Part of a small language model's weights.
Architecture: RMSNorm before each block, embeddings untied during training, local attention windows.
Each number is 128 + 32 x the weight over its row's rms, rounded and kept within 0 to 255. Layers, rows and columns count from 0. The size above them is the row's rms in percent of the matrix's.

# layer 8 attention output (transposed), 192x192, rms 0.087, rows 8-39, columns 48-95
size [ 98  99 109 106 103 105 112  97 111 109  99  98 103 113 102  97 102 103  96 108 106 109 109 103 101 100 112 106 104 107 108  96]
[[124 181 132 116 136 133 174  96 166 105 135 102 127 104 136 162 108 102  97  77  94 168 146 107 169 179 110  98  86  81 104  98  80 134 122  99 155 119 145 138  64 152 238  98 114 161 108  96]
 [184 113 125 144 120 191  84 147 121 139 128  94 152 162 118 191 163 220 154 211 151 164 116 135 159 222 149 160 157 109 111 177 186 129 110 165 116 131 171 139 145 122  51  91 127 102 115 132]
 [147 209 113 125 191 138  69 127 112 115 148 101 167 119 132 101 127 131 141 115 103  82 142 117 106 127  97 173 131 135 170 133 225 148 120 136  68 140 130 199 135 118 148 197  83  71 107 142]
 [153 202 152 131  66  59 117 121 171  78 109  92 148  79 150 142  86 140 110 117 141 132  92 119 153  98 168 155  83 114  74 153 130 192 120 119 120  57 150 124  96 107 146 149 136 113 121 114]
 [173 145 107 110 101 175 141 176 135 113 145  60 181 151 105 145 152 140 127 156 133 172 113 148 157 136 140 111 114 109 123 148 142 190 137 153  50 170 156 106 149 123 126 147  90 125  81 156]
 [ 95  98 150 108 138 150 126 182 121 168 107 122  96 196 146  60  56 100  76 103 123  94  78  96 138  42 213  84  97 170 128 114 138 186 116 143 170 119 117 109 133 144  66 127  84 191 174 125]
 [ 81 133 133  78 131 144 114 180 133 152 177 156 154 133 156 106 152 173 114 156 144  86 139 118 187 122 203 104 174 156  36  80  95 112  58 117 113 119 109 124 140  72 124 113 143 180 105  63]
 [111 123 139  70 122 109 122 165  95  99  82 127 143 134 110 133 162 126 146  77 159 148 106  84 158 120 129  97 123 107  91 131  95 100 158 106 138 118 184 121  94  84 167 139 159 118 125  86]
 [164 134 112 140  98  92 137  40 126 121 150 139 101  97 112 104 148 153 135 141 130 156 168 141  86 124  68 135  36 137 123  85 114 184  98  98 125 225  67  85 202 157 100  74 133 135 168 117]
 [157 156 111  88 154  68 100 143 149 114 118 153 118 185 106  58 149  77 135  77 152  77 121 131 127  76 176 146 124 134  94 125  52 109 166 132  95 121  87  80  97  98 131 165 114 188 138 126]
 [127 110 115 133 140 100 136 178 140 156  63 127 106 122 158 131 160 128 150 182 130 188 132 104 114 174 191  76 208 158 160 204 148 160 159 136 136 159 167 114 123  98 103 109 126 111 142 134]
 [135 111  89 118 127 145 105 127  99  83 193 127 150 109 167 152 119 151 156 177 144 194 120 125 181 121  99 150 153 169 110 115  84 145 121 107 119 198 131 150  71 107 160 154 115 161 118 129]
 [158 156 113 151 156 139 160 141 151 135 126 165 158  85 171 108 135 134 167 106 118  61 133 142 148 152  95 133 203 118 116  98 144 146 154 111 146 134 106 108 140 143 103 122 153 112 145  73]
 [142 160  71  81 130 119 163 149 145 161 145 120 148 184 210 149 142 184 109 154 125 124 120 219   8  73 109 154 142 155 109  87 151 112 124 144 113 120 129 194  85 147 151 170 167 131 126 124]
 [153 125 131 124 117 149 114 170 199 117 142 151 100 108  84 117 159 152 149  96 156 179 120 166 123 160 143 143 156 101  58 147 138 122  96  86 125 140 113  30 171 157 108 130 159 195 171  76]
 [155 112 133 148 137 118 122  99 181 175  90  81  76 168 166  87  96  84 149 145 140 178 130 153 121 111 188 128 206 165 136 163 123 118 146 101 177 104 152 177 170 165  67 120 148 138 138 118]
 [ 59 156 103  96 154 162 165 179 167 150 142 109 114 134 133 110 186 101 118 189 155 136 147 101 135 138 138  69 108  79 107 159 119  85 201 100 127 145 103 124 174 175 166 100 118 190  81 127]
 [113 149 149 204 104 138 130  62 113 110 127 162 142 163 119  82 119  92 147 143 191  80 182  83 121 132 115 203 112 141 118 140 104  85 147 100 127 121 119 210  64 155 145 112 193 133 106 140]
 [ 99 161 227 104 147  76 104 187 121  71 111 116 117 121  70 135  93  99 131 101 160  79 169 122  95  81 168 152  69 151 117 150  99 123 140 130 144  96 122 118 119 141 110 149 128  98 151 144]
 [227 124 130 165 120 141  92  94 108 118 166 171 182 130 137 137  93 103 134 137 109 114 123 192 111 111  55 176 124 188 156 102  92 149  98  78 161 106 162 132 108  98  94  76  78 151  98 119]
 [131  93 128 141 130  90  96  41  84  77 126 134 151 110 152 128 105 122 180 106 143 113 114 143 139 149  89 105 135  99 129 112 136 200 136 164 141 172  88 145 154 148  98 138 147  76 138 174]
 [193  99 128  67 128  66 102 112 133  97 101 140 148 123 163 128  86  84 126 100 107 155 134 123  92  64  58 133  59 158 106  91 188 142 126 155 180 137 132 108 121  99 124 124 107 128 159  89]
 [168 170 154 129 118 174  79 126 105  79 140  66 168 106 124 148 146 209 120 173 168 140  95 133 113 123 110 156 106 152  79 157 131 152 117 161  90 135 159  95 128 152 117 129 120  85 133 195]
 [ 90 158 103  97 163 138 119 151 117 134 160 158 179  88 224 147 119 135 119  98 139  94 202 113 188 161 161 130 133 118 133 120 102 121 138 132 169 115 107 170 103 105 146 122  70  95 147 141]
 [157 155  95 130 127 115  84  71 150 121 148 124  86 129  90 119 137 154  84 124 148 120 115 162 100 100 161 132 172  72 135 101 121 117  94 135  44 164 112 102 164 115  84 170 161 136 124 187]
 [136 131  97  95  97  90 160 118 179 119 148 133 165  42 159 167 171 118 149 121 139 202 149 107  97 164 135 126 122  72  97 127 140 154 148 103 140 122 163 106 106 121 172  45 114 135 128  94]
 [175 169 133 116 163 128 145 179 132  65  94 154  82 140 146  85  92 109 123 162 182 109 147 129 116 109 174 138 119 215  76 170 138 160 102 109 127 121 154 128 121  61  93 159 161 101 157 163]
 [182 121 148 128  94  99 145  86 128  70 140 142 151 115 164 114 106 124 162 153 115 129 150 123 109 113 160 110  94 106  87 113 124 112 139 129 140 119 104 112 114 104 147 178 137 109 122  91]
 [ 85 103  77 129 128 152  73 137 153 154 115 124  76 164  70 122 159  99 126 116 157 151 101 171 108 174 104 138 179  75 136 167 144 104 154 125 111 109 107 175 165 181 130 116 188 178 111 137]
 [159 146  99 169 151 147 190 141 119 101 118 163  87 134 161 128 127 159 147 161 109 179 169 165 115  88 181  53 119 206 116 126 107 134 106 141 106 104 154 123 109 165 163 132  84 145 113 139]
 [164 114 140 158 162 155 133 201 102 146 139 191 163 155 137 140 109 127 119 164 179 127 123 139 106 137 107 171 178 203 150 171 124 104 122 155  67 149 180 121 129  67 104 147 123 151 109 109]
 [141 133 116  86 131 152 133 202 149 119 198 115 131 194 154 123 137 162 122 208 104 159 124 172 166 127 124 110 138 218 134 144  88 115 156 146 161  99 145 178 108  74 109 112 145 115  83 124]]
# layer 8 attention value, 192x192, rms 0.113, rows 9-40, columns 48-95
size [ 95 109 103 100 101 107  97 105 106  95  94  99 106 102  95  97  99  95 103 101 103 100 102  99 100 105 105 102 103 103  94  99]
[[112 181  67 140 113 159 121 147  81 164 147 153 138 109 134 119 156 167  85 182 127 112 138 141 173 179 155 127 155 152 113 156  55 125  62 135 107 123 186  84 165 105  92  72 175  86 121  55]
 [ 58 109 145 171 151 138  81 137  65 121 118 162 184 181  91 155 128 106  95 122 124  96  85 151 129 143  93 129  92 158 112 162 151 148 116 124 122 129  90 136 176 100 172 171 145 192 148 127]
 [195 102  79 104  54 144 129  92 124 130 160 131 166  92 135 197 108 119 129 152 117 129 184 112 166 152 119 110 118 131 149 197 151 117 116  75 116 121 129 135 164 151  49 154 143 165 137 143]
 [163 192  71 150  77 154 148 124 141 123 164 162 107 148 140 170 147 115  67 121 132 153 134 108 165 173 115  89 178 138 156 197 149 152 110  61 106 135  73  48 105 159 167  97 107 165  82 119]
 [159 144 142  95  96 152  93 144 164 201 164  97  91  98 226 141  66  85 144 104 144 110 181 113  73 151 174 180  96  92 131 129 165  66 146 118 118  64  81 149 112 145 125 142 114 119 165 175]
 [154 128  71 156 135 137 101 127 109 157 160 105 173  90 140 116  47 238 158 159 148  89 195 159 103 102 143  94 119 141 124 105 125  76 121 198 156 126 230 103 129 192 189 103 138  78 110  52]
 [172  88 166 133 124  92  93 135 120  93  85 152 121 112 132 118 144 115 153 121  78 172 133 118 178 115 120 160 159 134 190 108 149 163 128  90 166 164 183 172 158 115 186  81 193  96  99 139]
 [108 109 130 108 106 121 146 118 143  87 142 144 121 145  78 162 148 127 100  45 119  93 168  93 114  94 129  82 139 141 110 124  91 149 127 154 111 100 114 137 125 112  77  79 148 133 124  98]
 [144 107 119  92 117  42  85 101 194 121  84 121 121 166 120 145 107 144  76 150 149 118  88 169 174  82 192 200 124 180 138 139 193  92 200  91 157 155 116 151  94 109 167 102 138 127  97 105]
 [180 127 125  95 158 107 115 118 174 123  89 145  92 114 156 125 166 148 102  97 111 177 136 147 176 144 110 149 153 155 154  99 149 104 142  90 164 139 150  84 197  61  91  95 185 141 134  98]
 [105  52  69 143 169 111  89 101 119 116 123 218 127 162  72 101  88 169 111 138 148 140 123 130 108 139 116 137 158 133  89 155 131 106 161 136 190 200 120 129 140 150  87  85  99  72 109 148]
 [ 89  67 116 144 175 156 159 101 150 149 127  81 182  45  86 134  93 151 139 108 178 128 127  88 161 133 121 117 143 161 107  98 133 107 200 171 165 162 145  98 112 168 149 157 108 131  70  89]
 [147 135  99  93  97 118 187 176 140  88 100 169 196 166 107  81 193 119 151 113 142 150 130 215 107 162 133 123  36 136 159 140 190 129  99 177  84 123 126 128 124  90 120 162  76 131 122 125]
 [150 162 120 105  94  89 126 124 210  92 170 117 113 134 126 118  61 187  97 200 159 138 143 130 131 120 119  71 190 137 154  91 120 120 169  80  80  76  91  78  91 155 126 176 163 105 189 105]
 [127  97 158  48 101 117  75 173 141 128 108 101 155 137 154  95  54 146 103 178 155  86  92 154 184 145  93 136 157 175 129 135 107 102 157 124 143 110  62 100 129  86 110 165 140  92 205 151]
 [125 187  85  51 169 143  88 104 122 152 119 108  93  91 125 142 180 206  15 124  76  85 152 149 121 130 151 138 133 174 104 155 132 126 157 142 118 176 117 113  90 156  98 122 140 115 123 150]
 [109 131 143 148 158 125 137  92 157 117 122 125 146 175  56 159  96 123  75  96 128 150 169 123  86  96  83 131  69 134 133 149 143 149 137  89 204 115 137 167 108 141 110 124  77 164 162 163]
 [135 162 220 130  73 131 143 180 101 103 180 121 121 179 102 142 146 118 151 123 140 145 110  93 164 147 189 189 101 119 151 154 101 166 106  89 119 117  85 132 153 111 114 104  89 148 132 193]
 [ 59  91 138 128 173 154 142 125 167 118 166 109 141 144 139 151 110 101 206 134 133 112  96 116 100 114  55 168 101 129 107 107 101 120 113 138 140 162 167  91 113 155 122  66  96 104 116 161]
 [ 48  30 166 127 118  99 134 156 111 159  98 129 160 114 133 152 122  98 137  71 109 106 191  83 131 117  88 135 102 113 102 157 110 157 132 150 143 166 115 168 139 103 160 174 151  63 120 118]
 [100  34 164  62 119 118 105  81 123 122 160 134 129  76 118 109 135  68 103 147 169 131 149  81 130  81 124 164  91 152 112 125 139  92 158 142  16 181 141 135 155 169 147 152 140 124  82 146]
 [153 177 148  68  75 218 145  88 107  77 165 143 142 169  82 169 133  89  79 149 117 130  89  94 177 126 102 123 124 116 140 158 136 110 124 160 121 174 111 137 132 157  91 134  81  60 168 101]
 [146  92 152 133 124 121  75 181 135 171  82 139 117 102 117 169 150 145 126 116 122 139 162 147  56 141 194 152 111 118  98  74 141 129 148 160 132  53 120 170  95  86  98 145  81 133 112 132]
 [ 98 164 132 125 102 113 132  82 190 122 132 166 177 108 139 101 136  93 134 140 159  74  81 100 156 175 123 199  84 113 143 103 141 143  73  83 133 142  77 143 166  67 108 137 180 107 103  74]
 [158 143  65 153 132 168 130  94 139  90  65 102 149 115 111 133 167 172 157  90 123 121 145 103 100  85 180 122 172  82 131 130 141  94 150 107 146 140 197  81  84 138  59 136 138 176  95  86]
 [ 89 112 177 110 147 165 122 133  94 115 117 175 112 106 125 133  47  78 133 172 181 154  76  95 204 109 134  99 128 115 158 178 130 115 174 150 138 107 140 145  85  37 112 130 162 119 154 195]
 [142 155 159 112  97  86 130 173 108  54  65 100 120 148 131 126 117  87 158 143 113 136 138 131 126 164 166 114 143 136 169 156 148 118 178 147  86 108 130 113 105 127 125 231 108 204 114 113]
 [133 105  93 151 164  59 171  62 160 152 124 140 144 146 130  87 173 165 125 155 113 113 150 152 139 128 135 103 103 147 111 164 131 164 100 118 137 124 137 133 151  82  92 124 200  69 144 138]
 [125 217 151 110 114 176 162 181  99 135 121 158 117 145 103 126 103 133 148 112 164 165  55 119 122 115 169 115 118 125 159 174  97 123 118 169 140 136 155 100  63 103  57  97 111 104 188 133]
 [ 65 109 127 135 150 133 146 143 141  67 127 134 167 247  40 114  52 184  89 200 116 127  60 158 155 138 107 120  63 160 146 117 111 103 151  83 113 148 152  84 133  71 132 173  60 133 148 126]
 [146 146 108 137 133 112  98 183 113  97 155 125 109  81 114 122 140 149 183 158 149  94  85 123 179 133  74 153  71 150 145 180  97 162 114 170 164 132 147 139  80  69 120  64 142 158  80 165]
 [121  86 141 125 168 129 135 126  92 125 110  84 147 126 111 151 167 134  54 169 133 113 105 103  77 109  67 202 155 138 134  97  89 102 118 136 111 171  99 107 213 103 119 110 158 145 102 112]]